Each number is 50 + 15 x the weight over its row's rms, rounded and kept within 0 to 99. Layers, rows and columns count from 0. The size before them is the row's rms in percent of the matrix's.

# layer 7 attention query, 256x256, rms 0.163, rows 107-127, columns 0-63
104:58 88 58 46 78 35 66 53 60 40 48 61 51 75 70 50 49 67 42 73 42 50 34 70 38 64 59 68 47 65 52 40 69 29 52 44 66 64 58 42 50 70 52 48 67 62 53 36 58 74 80 42 29 55 46 58 40 41 66 37 55 76 63 44
102:50 63 49 72 74 41 44 46 41 34 47 56 42 53 50 47 26 55 49 59 59 44 38 36 67 40 38 46 42 52 43 55 73 60 45 75 35 42 57 42 60 28 77 62 26 66 41 43 44 41 53 34 25 55 59 47 56 79 53 25 43 46 19 49
098:40 41 61 63 67 44 59 53 64 24 61 38 78 33 57 51 65 54 66 54 86 58 48 52 64 30 49 58 59 45 68 38 46 65 50 48 60 68 56 54 39 35 46 39 39 29 53 64 73 64 28 38 41 54 53 04 30 48 46 36 25 58 63 21
098:57 42 48 67 23 42 53 32 55 50 56 91 54 56 55 44 57 43 38 54 43 61 39 61 39 58 15 51 30 48 31 48 44 46 25 24 65 56 07 64 71 72 62 76 64 46 38 47 57 18 22 45 43 68 29 55 68 65 32 50 46 57 66 49
091:74 37 82 42 58 70 44 73 39 45 56 67 51 71 24 58 53 34 38 57 62 58 44 49 48 29 41 35 45 39 48 75 55 44 73 40 15 63 67 62 50 61 44 25 63 67 40 47 61 30 43 64 55 50 57 60 40 50 42 52 30 34 34 33
104:55 27 47 73 49 74 29 65 68 48 50 48 68 24 62 61 00 71 61 26 29 44 67 62 65 61 41 46 44 51 98 59 36 40 52 57 52 33 60 37 62 54 59 25 42 61 44 51 57 25 70 51 31 47 55 50 37 57 46 57 60 47 74 30
101:52 58 42 36 36 61 35 58 33 48 42 71 47 52 36 63 35 50 63 41 29 61 32 56 29 23 43 37 40 66 18 39 34 69 35 51 86 46 72 63 47 64 35 44 57 08 36 64 86 42 40 90 74 62 56 50 19 35 43 45 28 29 57 35
093:79 69 42 15 54 46 43 59 44 28 11 56 44 35 32 34 87 59 28 38 51 38 41 61 59 52 45 55 50 36 42 53 95 86 53 60 63 53 36 32 50 61 57 61 63 48 42 65 40 79 54 64 60 58 57 27 71 51 34 74 68 30 50 50
100:44 50 52 55 39 19 53 39 39 17 01 26 59 53 45 31 39 59 67 41 38 56 66 65 71 54 28 38 45 27 31 56 45 43 41 45 52 61 57 61 62 44 63 22 45 67 05 37 56 74 45 66 23 59 22 26 51 60 64 43 55 56 28 46
100:32 82 62 17 32 23 58 50 29 59 52 63 44 31 50 54 29 51 71 69 51 31 29 45 48 57 75 37 47 54 42 53 43 55 78 61 50 36 35 35 68 43 52 70 50 37 53 19 65 03 69 40 38 47 47 68 44 69 51 52 58 33 36 45
107:36 70 62 63 36 28 64 44 24 78 15 35 67 35 71 39 42 61 14 51 40 35 52 15 58 67 55 21 63 47 26 53 25 69 53 23 40 46 33 62 59 48 88 47 30 77 47 32 70 33 21 56 55 64 62 49 52 55 41 63 42 47 69 28
093:25 50 55 42 22 42 18 51 26 46 60 80 67 70 68 78 30 52 57 30 45 50 33 56 19 48 32 46 46 26 60 29 26 48 58 34 39 64 39 66 34 35 31 58 42 27 41 34 64 46 41 40 56 55 49 77 40 59 55 27 68 29 33 63
107:69 56 75 53 41 38 58 77 49 46 21 30 64 30 39 81 66 58 56 52 19 48 32 27 41 50 63 24 67 52 49 69 09 61 57 71 68 58 79 30 46 30 56 38 52 76 47 48 82 41 40 51 47 52 45 34 54 41 64 39 57 50 31 36
083:48 43 49 59 69 45 10 53 59 25 38 56 37 71 52 51 70 32 65 24 34 50 61 72 40 44 53 34 64 55 55 41 31 50 58 60 52 32 41 60 67 42 33 75 51 40 36 67 41 59 66 47 54 39 56 47 36 42 57 55 59 46 46 63
107:55 53 47 38 43 54 70 53 66 90 73 48 68 60 49 69 54 34 52 14 34 48 51 72 24 32 41 59 38 59 69 51 41 87 34 67 43 54 60 31 20 43 39 42 45 65 28 18 39 54 45 23 44 50 79 47 65 51 60 37 80 49 69 63
094:77 52 24 22 61 80 29 59 33 32 39 55 49 65 37 73 46 43 73 46 40 51 67 56 48 69 45 74 52 54 42 39 46 66 53 57 77 57 55 40 51 61 40 77 25 66 61 47 62 30 52 60 49 64 81 29 44 63 53 55 46 63 72 40
092:22 35 21 62 47 62 54 57 29 56 67 45 63 43 47 38 47 60 57 49 77 49 49 53 49 46 58 28 57 43 71 47 42 19 55 44 32 48 52 73 61 92 58 48 82 31 50 53 45 29 48 49 49 25 54 92 67 42 52 58 25 40 40 45
104:42 20 26 71 41 44 50 65 39 58 61 65 39 49 41 50 85 75 75 44 49 34 68 37 65 41 34 82 75 28 73 58 50 48 47 44 37 23 62 22 76 30 50 61 51 48 52 76 41 28 66 21 41 38 62 64 58 43 65 54 70 53 63 57
095:33 62 64 58 37 43 49 32 53 86 82 36 28 47 50 31 57 59 46 73 69 46 61 52 52 52 70 33 45 70 57 57 22 52 42 64 27 41 59 49 93 38 25 42 31 42 50 48 62 53 50 44 64 49 70 54 61 80 76 44 57 51 36 29
093:46 37 60 34 39 21 62 39 47 47 31 54 12 32 47 21 65 56 62 55 40 50 25 45 71 64 34 44 67 56 32 46 55 45 60 86 29 65 60 36 55 58 46 67 48 32 45 22 32 56 39 26 31 55 48 66 61 49 49 38 81 62 37 56
098:40 53 53 58 52 40 66 52 42 44 66 33 60 70 42 60 60 24 64 48 21 46 51 58 48 39 58 65 48 77 46 55 56 80 00 32 49 45 66 32 40 78 37 59 37 58 67 40 54 57 37 42 59 54 30 65 33 25 43 34 59 33 51 40
# layer 7 attention key, 256x256, rms 0.159, rows 107-127, columns 0-63
096:14 62 37 74 28 22 85 69 28 64 72 36 57 43 41 14 29 61 62 60 47 58 58 48 44 38 59 67 32 47 35 46 53 62 58 47 54 51 85 41 62 57 52 68 56 60 41 54 41 47 49 39 37 26 62 38 63 78 42 73 30 50 54 68
091:69 25 62 53 45 35 70 33 55 62 71 52 50 47 57 55 43 41 56 48 68 33 54 48 57 68 81 55 46 63 78 25 60 43 29 43 22 54 53 72 67 38 50 70 48 61 28 31 77 43 43 46 32 56 55 41 69 44 81 77 50 64 38 53
101:80 46 52 39 57 86 61 28 65 54 24 55 09 35 40 45 54 44 59 24 35 56 60 59 39 58 38 25 40 56 43 61 65 42 41 66 54 37 47 36 64 29 49 07 52 44 27 54 65 81 53 62 66 39 44 57 53 28 19 61 26 35 60 61
099:57 55 57 53 64 31 66 17 52 45 79 43 50 62 45 34 51 51 54 42 31 42 58 57 48 42 54 25 74 56 59 47 62 47 51 69 41 61 49 04 37 35 58 57 21 43 49 43 54 37 57 30 62 44 64 37 22 63 62 62 37 46 64 62
092:43 66 81 30 57 46 68 47 70 78 99 42 94 55 44 42 52 69 43 42 47 27 59 55 42 49 56 39 56 62 39 65 23 44 39 53 61 61 62 49 60 53 70 42 46 79 30 58 55 67 49 52 69 41 55 51 84 67 73 54 46 52 41 56
094:24 74 33 59 45 41 70 35 42 57 58 64 65 34 76 40 43 30 38 38 24 59 40 41 38 62 24 44 44 55 50 45 39 59 51 35 50 49 25 52 58 33 39 18 61 49 33 45 32 26 83 25 51 62 63 57 57 77 49 57 46 60 41 26
091:40 55 68 26 62 67 36 65 54 31 50 71 49 49 59 87 29 76 61 33 44 55 62 60 38 49 29 54 65 35 38 36 53 76 33 43 54 31 62 58 37 38 29 28 72 73 72 45 61 68 46 57 69 36 80 40 73 72 55 42 54 39 73 65
089:71 58 42 74 43 38 71 76 73 17 46 58 67 35 46 48 52 54 54 37 39 33 42 51 49 52 48 83 51 45 40 41 69 63 47 52 44 48 47 62 34 53 56 48 43 10 54 71 63 57 38 45 66 19 24 29 15 80 39 39 52 57 62 55
092:57 39 86 33 67 43 31 62 35 80 51 54 90 68 57 49 58 47 26 39 17 50 51 29 38 39 62 69 64 61 69 15 58 71 36 57 28 70 48 59 55 61 66 56 41 28 33 52 77 60 66 47 64 37 63 28 61 59 40 46 54 54 65 36
098:35 69 53 63 38 54 49 49 15 74 15 90 23 50 60 48 57 50 03 62 29 48 51 50 58 59 48 25 40 36 71 77 53 36 42 64 28 65 81 73 43 41 50 69 53 61 32 42 44 46 60 75 49 36 62 55 36 48 44 73 53 57 64 35
102:61 23 39 38 53 38 57 27 43 54 55 37 37 36 37 57 58 34 69 57 37 53 59 63 28 32 67 44 47 32 62 56 47 45 59 40 44 60 40 39 48 50 38 30 44 57 40 44 79 38 99 64 51 38 24 56 35 53 42 55 78 20 47 57
094:38 34 44 28 74 41 41 48 35 33 35 58 61 62 65 47 40 58 38 65 40 70 55 48 49 54 48 60 36 45 26 58 59 58 71 60 51 32 53 33 50 67 65 58 51 65 42 42 60 48 46 45 49 37 49 54 25 65 59 64 59 35 61 32
106:24 57 19 55 44 25 77 48 24 32 62 46 61 33 55 48 57 52 49 21 32 27 64 50 37 36 72 55 41 23 39 73 45 48 43 38 71 65 38 57 62 57 35 27 37 55 53 40 49 39 76 33 84 64 74 64 57 75 55 63 53 41 62 57
095:28 49 28 57 36 85 35 62 47 21 69 77 64 21 39 51 46 46 30 47 79 57 48 40 45 55 63 78 50 14 40 53 58 57 40 71 33 67 61 59 47 51 16 65 52 57 44 46 34 37 51 58 27 28 35 72 45 49 59 59 54 73 51 36
096:56 62 57 44 48 45 53 63 86 50 06 48 43 65 54 54 43 29 42 61 51 51 71 48 50 50 63 62 68 50 64 39 57 49 61 47 37 33 59 39 78 41 50 92 65 46 56 42 34 50 40 35 41 36 56 48 51 30 69 33 54 64 38 16
091:41 55 74 28 55 49 44 61 72 93 22 78 49 50 67 71 49 44 49 44 59 58 58 37 34 39 62 51 66 57 59 61 50 62 56 50 36 50 74 38 61 36 53 58 50 49 04 59 41 54 69 62 51 57 76 35 50 55 79 42 68 54 38 40
088:44 45 50 28 37 56 57 48 67 51 94 47 55 51 41 62 45 34 29 70 43 73 38 67 47 70 52 68 71 54 53 62 32 36 61 68 33 44 55 51 42 82 64 67 46 67 60 86 49 47 38 66 50 60 60 57 55 61 54 47 41 72 77 61
104:44 82 65 28 23 66 48 37 78 41 58 60 24 31 62 49 71 71 51 61 58 46 42 38 38 30 27 77 45 60 51 56 64 44 47 85 63 55 56 43 29 48 87 59 48 48 55 46 45 67 27 67 60 31 44 57 39 62 59 65 82 81 46 45
101:62 33 50 53 49 27 55 25 58 56 60 36 45 54 31 69 37 21 33 63 59 54 41 54 57 52 37 67 70 83 84 72 49 27 23 60 69 52 55 45 58 66 42 37 53 79 39 38 45 72 59 34 34 55 41 58 69 30 59 71 25 54 45 48
096:34 66 34 61 60 45 59 56 56 00 70 60 38 67 54 56 27 30 62 71 61 64 31 51 54 45 56 24 49 20 23 60 76 51 53 47 67 50 37 53 60 41 42 51 52 50 38 64 45 56 42 63 53 48 31 69 66 43 59 38 52 78 38 25
099:31 55 62 45 45 81 47 57 30 39 63 28 46 65 64 76 83 60 53 56 85 58 79 44 58 64 38 51 54 47 36 53 40 48 39 00 70 43 41 66 16 41 78 31 59 56 55 66 47 44 48 36 62 62 26 66 59 42 44 21 33 48 56 84
# layer 7 attention value, 256x256, rms 0.167, rows 0-33, columns 0-63
101:53 40 54 57 76 45 59 44 31 41 43 39 57 78 48 73 59 32 56 63 54 38 52 47 42 36 41 58 44 50 61 76 66 24 56 45 40 30 49 42 52 50 39 54 47 37 49 59 55 44 62 61 64 74 30 28 53 74 22 52 55 41 70 37
097:51 55 59 61 60 43 27 36 53 31 36 29 51 61 51 42 71 73 48 56 76 26 51 62 81 45 48 53 41 60 59 67 66 47 55 49 17 56 53 52 67 30 35 21 36 73 60 21 26 57 56 51 36 80 57 91 60 33 49 47 47 42 43 32
100:53 44 49 48 79 67 55 48 75 36 34 49 38 43 25 48 21 44 57 31 53 49 43 60 54 34 63 65 35 49 58 48 56 24 38 61 31 44 34 43 48 43 49 35 33 68 51 37 23 63 66 32 24 35 70 51 24 49 65 39 63 60 62 60
092:75 40 76 73 51 56 78 60 38 39 40 50 25 66 54 17 60 37 37 29 71 65 76 62 56 42 35 56 48 61 67 69 56 70 45 53 64 23 69 44 53 67 44 34 34 67 44 76 58 29 75 81 40 60 26 52 25 66 29 53 55 53 47 53
097:45 68 29 54 61 37 38 63 74 38 32 50 52 61 57 45 25 61 38 54 57 53 40 49 51 23 54 64 28 44 50 57 29 48 27 53 49 36 57 41 47 51 42 49 61 69 56 59 57 60 57 68 44 60 34 44 57 47 64 37 37 51 27 64
105:60 48 18 46 47 57 61 58 43 21 70 38 67 59 57 55 29 11 54 66 70 23 59 58 72 33 61 83 41 57 33 59 58 52 31 51 65 32 37 26 44 58 62 36 17 31 57 41 49 25 84 39 64 51 28 55 61 40 77 48 43 43 54 36
096:51 42 56 60 51 31 26 57 36 35 60 44 60 42 49 42 46 21 50 54 52 39 47 50 64 27 65 62 47 30 26 49 41 71 52 63 58 78 58 51 81 38 38 32 45 37 34 46 63 58 36 48 60 48 59 62 88 45 56 23 33 37 39 54
108:55 53 53 63 18 41 49 78 71 41 60 67 44 36 61 59 55 28 48 35 81 43 56 54 48 67 66 65 35 69 62 44 49 56 66 36 49 44 68 44 46 60 64 22 60 61 43 68 68 58 49 46 73 48 42 42 45 31 69 19 58 24 27 65
098:29 32 35 55 37 31 45 56 66 26 31 54 64 48 55 53 49 42 37 43 73 34 49 42 77 66 76 42 57 55 78 38 47 38 38 34 70 63 51 47 36 72 46 37 36 57 50 42 33 45 60 60 64 65 82 43 23 44 22 53 83 55 73 19
104:77 51 53 31 32 60 26 77 37 58 20 49 59 71 53 48 79 15 58 43 32 42 68 48 45 50 49 44 36 66 63 36 61 43 52 64 59 45 56 42 67 60 60 64 24 65 32 25 40 54 43 55 42 41 10 56 58 56 55 71 55 67 51 51
106:62 32 48 69 32 38 54 37 34 57 34 35 72 30 59 77 40 89 46 57 29 60 61 35 49 31 56 39 49 42 37 37 68 48 75 45 41 32 42 80 59 45 65 54 60 38 91 48 61 44 48 49 57 64 34 56 69 47 57 58 53 54 43 53
107:58 58 49 53 38 70 32 55 53 36 56 20 23 44 61 56 54 71 34 62 67 59 62 52 28 55 64 74 40 42 52 53 47 20 44 50 54 64 50 52 64 54 42 61 47 49 48 73 66 28 66 18 61 29 58 36 37 37 28 56 38 63 32 66
107:53 36 42 62 47 50 58 56 70 42 66 44 42 68 47 25 61 41 32 74 67 72 54 73 64 24 38 57 65 48 25 48 39 49 81 48 48 57 59 73 84 44 51 63 64 19 19 52 48 44 43 48 64 68 49 55 48 47 70 57 63 46 57 78
096:37 38 68 36 76 56 62 66 26 60 39 46 72 42 49 28 34 51 60 67 58 50 38 57 55 33 66 45 63 56 32 45 18 44 37 73 75 44 37 66 51 48 23 44 39 52 44 56 36 42 60 34 45 41 38 74 42 59 41 59 49 54 55 52
101:42 60 51 41 73 34 33 46 77 51 40 71 63 43 47 42 42 33 35 42 43 06 71 54 19 70 46 49 38 42 31 58 03 59 44 69 69 67 46 58 27 37 34 52 39 47 27 32 27 70 50 45 43 48 59 75 34 51 57 49 41 68 34 60
110:60 63 41 29 49 50 41 72 47 41 51 31 52 60 50 41 67 48 41 38 30 74 41 43 25 28 68 54 62 61 51 31 75 26 56 33 22 72 78 42 49 38 35 38 53 23 53 61 68 48 49 34 33 30 29 56 24 86 50 59 71 41 53 45
103:46 23 53 69 75 81 68 64 53 64 70 50 44 38 44 58 49 40 35 41 60 51 57 32 62 43 74 49 65 44 16 38 42 44 67 52 63 61 41 28 42 42 42 51 31 71 25 28 69 33 56 54 63 67 32 67 63 55 59 39 29 66 80 46
096:73 49 56 55 37 65 52 60 48 58 75 52 64 40 41 41 44 29 48 39 49 55 29 67 73 66 47 47 50 85 64 30 56 54 14 61 68 40 56 75 59 76 60 74 36 46 13 46 42 31 65 53 89 24 24 42 55 81 66 57 62 39 28 57
095:48 48 66 30 80 68 42 58 54 42 41 47 27 19 59 54 44 60 42 55 66 50 42 47 68 22 42 28 64 13 56 57 57 56 49 53 30 36 53 59 88 62 61 37 37 50 33 62 50 45 33 42 43 49 60 30 33 51 53 43 40 52 33 61
103:33 42 44 60 25 56 22 63 61 51 68 39 55 67 35 76 51 71 40 43 57 64 52 66 75 43 40 36 44 23 36 75 45 29 55 44 51 36 44 63 80 41 63 48 39 45 54 39 58 49 40 55 80 42 66 49 35 61 63 49 52 78 27 42
103:77 33 75 30 34 50 48 58 48 55 52 44 66 51 40 71 37 36 53 83 63 45 49 45 63 60 40 40 31 60 53 22 66 20 71 58 49 64 42 58 33 55 65 61 63 36 42 49 60 52 49 37 49 47 41 36 83 56 41 53 60 44 63 38
100:62 51 25 29 47 53 71 40 52 73 38 67 67 42 41 41 36 48 41 55 39 35 73 46 51 45 58 47 35 50 70 18 63 46 37 54 69 58 49 59 25 42 40 32 67 43 56 20 44 25 48 50 50 52 57 49 43 30 43 16 18 45 60 46
101:43 63 35 60 58 25 39 70 62 42 50 55 38 73 40 53 41 35 41 55 64 61 42 60 56 48 51 61 46 49 63 26 81 50 54 69 55 69 53 39 40 48 18 30 67 26 38 68 47 60 67 93 59 54 36 37 22 66 24 58 81 49 66 36
106:73 43 47 76 40 40 36 59 53 76 58 45 53 35 48 50 49 43 48 48 44 29 42 40 34 96 57 32 56 55 60 61 45 48 51 45 37 46 48 35 46 65 80 45 31 51 36 69 53 41 41 58 30 49 38 49 46 79 41 46 50 47 52 67
101:40 64 42 66 65 40 23 46 50 38 58 57 23 30 54 28 41 40 46 50 58 49 66 63 43 46 45 47 68 81 44 68 31 21 45 33 50 84 33 59 43 24 49 27 50 55 43 50 71 79 56 37 26 73 44 42 41 40 59 35 48 54 36 59
096:50 64 38 52 50 71 58 58 65 38 74 44 22 57 35 29 55 68 51 36 62 51 77 36 48 46 59 63 38 49 60 58 74 62 73 34 27 52 60 29 46 38 27 45 32 75 43 43 50 78 35 54 69 44 55 49 33 34 62 55 36 49 30 39
100:40 61 49 36 23 45 53 62 41 36 37 59 51 76 53 43 45 44 47 57 83 47 41 37 69 66 60 66 33 70 40 42 63 49 55 31 48 45 46 49 42 45 67 46 42 54 47 51 25 53 74 63 38 46 38 34 33 32 45 55 76 23 52 61
097:65 44 27 20 41 38 52 77 51 59 50 66 65 54 75 52 30 58 56 51 80 35 62 26 52 52 61 52 81 40 43 35 49 39 46 48 68 36 65 75 53 38 42 41 67 64 28 56 73 70 43 54 34 21 61 43 65 29 36 48 56 64 54 42
109:62 72 60 37 70 65 59 40 45 50 31 68 83 63 34 40 69 42 05 36 52 61 33 50 53 86 30 67 52 53 50 25 74 49 77 47 61 42 53 57 57 56 56 38 50 54 46 47 54 53 31 53 49 38 74 43 51 92 34 48 47 35 32 44
100:53 40 57 22 16 41 59 31 52 45 40 58 55 56 54 91 80 43 55 21 54 46 42 42 50 36 62 58 66 43 56 51 48 73 63 55 29 55 31 46 36 77 38 48 33 71 36 24 69 60 66 53 75 44 20 53 61 45 35 61 26 59 82 51
103:39 41 78 79 51 44 26 51 50 72 75 35 47 55 56 34 31 56 65 51 57 65 44 58 63 36 21 36 61 39 79 51 57 46 33 56 64 78 21 39 56 35 61 38 46 36 52 63 61 64 43 48 64 36 50 77 61 45 49 65 74 63 62 42
095:58 49 12 62 50 42 58 41 45 12 55 47 38 75 56 44 31 44 54 37 39 52 67 66 19 39 78 45 47 86 44 44 51 33 50 51 38 35 59 55 44 54 48 58 31 51 57 28 40 23 68 68 27 49 72 35 31 67 32 68 41 51 50 44
096:44 05 33 41 33 49 40 17 24 69 39 45 63 59 72 55 38 44 52 60 37 53 65 62 52 46 51 38 45 46 43 48 37 90 68 67 61 68 52 34 58 19 59 50 18 31 42 75 62 39 55 61 57 52 61 64 53 63 79 37 42 18 49 19
106:55 55 46 42 54 67 50 41 58 69 37 45 65 42 33 32 47 58 65 51 89 61 40 30 49 43 45 60 59 56 65 47 37 42 38 32 65 45 34 47 49 02 70 46 43 74 44 55 66 59 51 61 38 40 83 56 50 54 91 53 60 78 25 37
# layer 7 attention output (transposed), 256x256, rms 0.166, rows 0-32, columns 0-63
103:41 46 63 70 38 51 36 49 61 52 55 40 44 54 38 60 51 18 59 66 57 34 52 83 57 60 43 41 45 56 55 56 56 49 53 35 71 51 55 35 53 40 35 79 25 44 18 59 78 58 38 67 48 41 35 47 58 91 33 46 72 22 65 47
099:64 24 58 53 39 61 34 52 53 66 58 45 50 64 70 49 49 66 45 62 80 56 55 71 43 33 52 59 62 88 52 40 71 72 72 46 46 58 42 64 75 66 64 55 66 47 39 74 58 61 62 59 52 50 69 65 56 61 63 47 24 63 36 45
099:69 51 40 42 59 70 41 51 82 50 57 64 46 42 49 46 32 09 29 47 45 59 34 60 64 29 57 53 66 37 71 51 50 42 34 64 46 68 50 37 44 34 60 73 56 51 62 65 17 79 47 60 06 53 45 18 33 10 45 53 52 44 40 83
097:44 30 56 52 68 58 33 53 46 41 44 48 39 60 47 35 37 40 46 28 55 66 36 51 39 49 36 42 05 61 55 38 56 51 34 32 37 62 68 48 53 53 51 68 35 44 51 46 60 47 56 75 39 39 64 36 26 65 46 36 37 61 61 45
096:62 34 52 65 43 61 35 56 71 35 43 65 29 75 57 44 40 47 36 41 54 61 82 39 51 37 45 50 26 30 64 71 50 14 49 39 59 16 54 53 39 44 51 60 79 81 22 48 74 81 62 47 41 82 41 63 64 50 51 52 57 40 39 62
101:48 73 30 32 51 73 57 40 78 52 33 40 58 44 77 59 41 08 78 42 40 39 49 55 32 36 71 67 53 53 49 45 39 35 71 47 04 44 66 65 70 57 48 60 48 42 43 20 59 42 64 24 66 31 33 86 47 10 41 44 49 42 36 54
095:21 40 48 62 41 41 44 54 46 66 36 28 54 52 69 59 67 50 50 86 46 76 49 33 59 53 58 58 74 27 26 33 11 65 59 30 70 45 50 79 59 21 53 43 41 47 73 38 64 70 66 64 83 51 57 56 61 36 62 22 39 30 44 42
099:40 51 44 47 70 37 37 47 47 40 65 66 43 42 58 72 56 68 41 43 34 49 64 18 47 68 74 52 42 24 77 64 35 22 39 42 47 54 68 65 37 50 53 33 35 64 60 44 53 51 89 47 61 46 47 50 50 32 59 56 29 40 33 54
095:49 44 23 57 71 22 45 44 82 45 33 65 66 38 48 57 60 45 50 34 72 12 39 49 36 52 43 24 71 44 54 44 62 42 51 53 43 40 45 57 45 62 56 19 56 63 28 54 46 50 63 65 73 70 49 50 34 51 39 36 76 53 68 35
100:35 58 57 49 41 38 37 45 40 53 68 58 63 46 72 58 64 30 65 83 47 52 48 84 71 69 55 55 45 55 43 47 51 44 41 50 48 49 52 49 50 77 58 62 26 50 50 42 19 41 52 32 52 40 28 62 40 56 34 38 47 79 43 50
103:49 54 33 46 61 39 50 60 48 36 38 54 62 61 66 62 53 90 46 50 74 52 69 52 43 61 59 62 30 34 58 50 33 66 68 37 73 43 45 40 58 80 38 45 32 39 61 34 80 39 56 54 45 19 56 79 50 17 54 70 58 75 42 36
102:74 26 38 35 29 41 22 61 69 65 61 58 38 42 45 56 44 84 29 48 44 54 47 61 62 48 59 84 50 48 52 50 36 48 27 52 29 21 09 33 41 89 47 69 50 46 37 74 42 45 44 40 75 37 37 24 77 70 10 57 69 48 44 44
103:59 67 34 39 41 57 70 57 76 39 76 52 64 52 61 24 32 59 54 52 71 60 70 56 41 57 44 59 46 52 45 64 43 42 49 35 50 60 52 47 48 45 49 57 44 23 48 43 41 43 59 65 63 51 40 59 67 67 76 66 70 48 51 74
101:53 40 71 43 37 40 72 79 43 55 50 43 72 52 53 54 48 41 51 79 49 52 54 69 57 60 69 34 47 33 45 55 50 50 31 51 47 88 35 08 41 39 53 34 37 74 42 32 58 59 57 58 36 10 49 67 44 79 35 17 51 56 49 41
099:75 36 47 63 74 46 38 44 65 70 48 35 29 75 82 55 42 30 41 51 40 18 48 57 54 33 51 19 19 57 32 49 46 59 57 57 71 62 41 56 50 30 63 44 21 09 49 43 15 31 57 63 52 24 53 70 24 53 57 56 40 58 51 60
110:40 65 36 44 51 60 29 51 57 36 46 57 48 55 42 57 57 51 75 53 61 58 46 66 37 69 68 47 68 44 62 48 61 27 48 47 52 47 70 28 57 62 38 16 35 41 61 64 72 41 55 36 51 20 53 31 44 68 49 31 67 69 42 54
096:71 44 67 82 44 65 67 52 40 54 57 60 60 70 62 38 27 36 62 61 52 34 57 67 55 79 64 55 59 41 41 53 57 74 72 46 41 47 58 55 53 55 58 37 54 68 54 47 39 52 63 37 61 55 49 77 59 50 61 15 50 71 64 42
092:60 61 25 65 53 48 56 33 42 37 58 44 60 68 61 38 65 38 18 55 42 58 13 48 66 53 64 33 28 67 53 27 76 60 36 55 51 35 76 55 24 58 32 73 44 53 67 36 56 36 63 47 66 23 46 50 46 70 82 66 58 57 55 37
096:67 30 54 43 40 42 39 62 59 69 75 47 43 29 49 60 52 53 29 70 46 62 37 05 28 39 60 33 58 43 64 57 49 59 70 22 37 46 63 68 66 68 72 40 42 43 57 42 53 63 49 53 28 22 66 37 60 48 30 56 52 29 66 77
091:58 36 37 67 55 24 44 44 44 42 69 29 48 58 46 39 96 74 60 29 45 57 56 56 67 50 51 53 62 60 36 30 66 41 51 38 44 49 65 54 88 65 55 54 39 29 78 38 50 33 34 52 54 31 53 44 41 77 59 80 30 74 64 66
096:66 63 54 48 54 49 49 64 42 67 45 56 37 58 37 55 50 37 40 42 75 31 43 56 58 44 33 45 43 46 45 57 36 31 55 60 26 45 43 72 68 38 41 44 38 39 45 51 58 45 58 76 67 77 33 35 55 65 30 32 55 59 46 47
096:41 81 54 44 35 75 67 53 40 66 52 47 29 48 20 72 23 78 45 60 57 34 45 61 57 37 32 51 47 53 40 25 87 60 45 47 58 63 51 55 46 42 52 05 49 67 46 75 49 76 41 45 70 55 61 61 57 38 41 39 48 57 59 82
094:30 31 59 43 54 29 51 35 52 54 31 52 29 33 50 36 36 27 58 34 57 59 42 78 38 36 30 69 33 45 72 44 65 47 32 57 47 35 58 51 40 62 51 57 61 29 80 45 30 23 56 52 56 59 30 32 26 47 43 47 57 76 70 52
101:38 41 40 36 43 44 49 37 35 43 40 64 45 49 58 38 54 49 58 53 15 52 45 55 53 77 50 31 41 41 45 32 53 76 29 59 38 54 63 53 58 62 80 74 58 36 60 65 58 31 58 36 44 58 43 78 42 95 61 50 43 51 34 73
097:57 49 27 51 63 39 46 49 36 66 16 46 56 28 61 51 50 58 57 52 63 51 48 44 48 50 46 39 39 55 18 43 43 22 76 47 52 64 54 44 46 49 59 43 35 69 44 44 51 42 34 57 23 68 60 44 30 60 40 63 66 55 33 51
100:54 43 48 55 50 64 59 49 53 64 61 46 41 32 73 31 61 37 62 60 38 74 50 48 38 51 50 45 48 64 45 59 67 61 81 42 55 31 68 64 55 27 53 22 62 60 50 42 25 43 45 45 56 48 49 42 43 28 45 42 34 50 30 48
095:51 52 60 51 28 43 49 53 56 37 41 66 55 62 31 58 54 29 47 52 69 57 38 51 41 53 45 52 39 26 62 52 45 48 59 29 65 59 42 50 38 37 52 59 35 41 29 52 25 77 66 32 40 38 28 41 44 33 46 35 61 51 69 70
096:47 75 66 37 52 36 26 70 64 60 61 68 47 12 53 48 21 58 37 43 48 24 50 40 71 36 58 26 64 52 38 42 64 60 70 70 62 30 58 53 46 40 47 60 59 49 44 51 63 53 52 60 68 39 36 59 47 47 40 49 62 69 51 38
101:29 45 33 39 47 58 53 22 50 33 61 57 59 65 39 21 73 32 48 34 46 77 24 57 57 41 50 40 46 67 59 55 57 38 76 40 76 66 45 41 47 57 33 55 60 24 42 47 54 66 45 44 51 29 88 39 46 82 56 40 53 49 74 16
100:57 65 57 46 40 60 46 55 54 45 32 34 57 39 31 47 79 35 76 34 56 51 50 38 40 48 49 62 48 48 68 54 63 55 61 53 45 45 51 47 60 28 47 28 39 52 31 53 39 40 84 62 77 45 22 63 65 54 26 72 46 38 50 68
096:61 48 47 66 43 54 37 38 57 56 83 44 46 43 55 45 50 61 67 34 27 72 41 57 24 38 46 57 29 55 51 38 73 59 62 64 78 57 46 78 53 42 66 40 47 53 65 66 44 62 68 52 54 58 44 83 48 18 69 64 46 32 63 56
091:48 44 35 32 53 60 38 56 33 18 66 75 55 55 55 59 55 72 51 33 56 38 46 95 47 52 56 28 24 61 55 42 56 48 27 21 25 43 38 60 42 50 58 55 26 79 31 55 54 50 32 53 38 73 69 34 50 37 54 42 71 62 57 55
095:38 32 67 23 56 19 57 42 37 48 62 26 60 65 38 54 43 53 62 59 38 45 90 39 33 34 56 57 18 61 43 19 18 63 40 66 46 79 71 22 42 38 68 25 37 67 60 46 45 36 60 60 67 55 65 57 58 39 73 51 56 47 79 35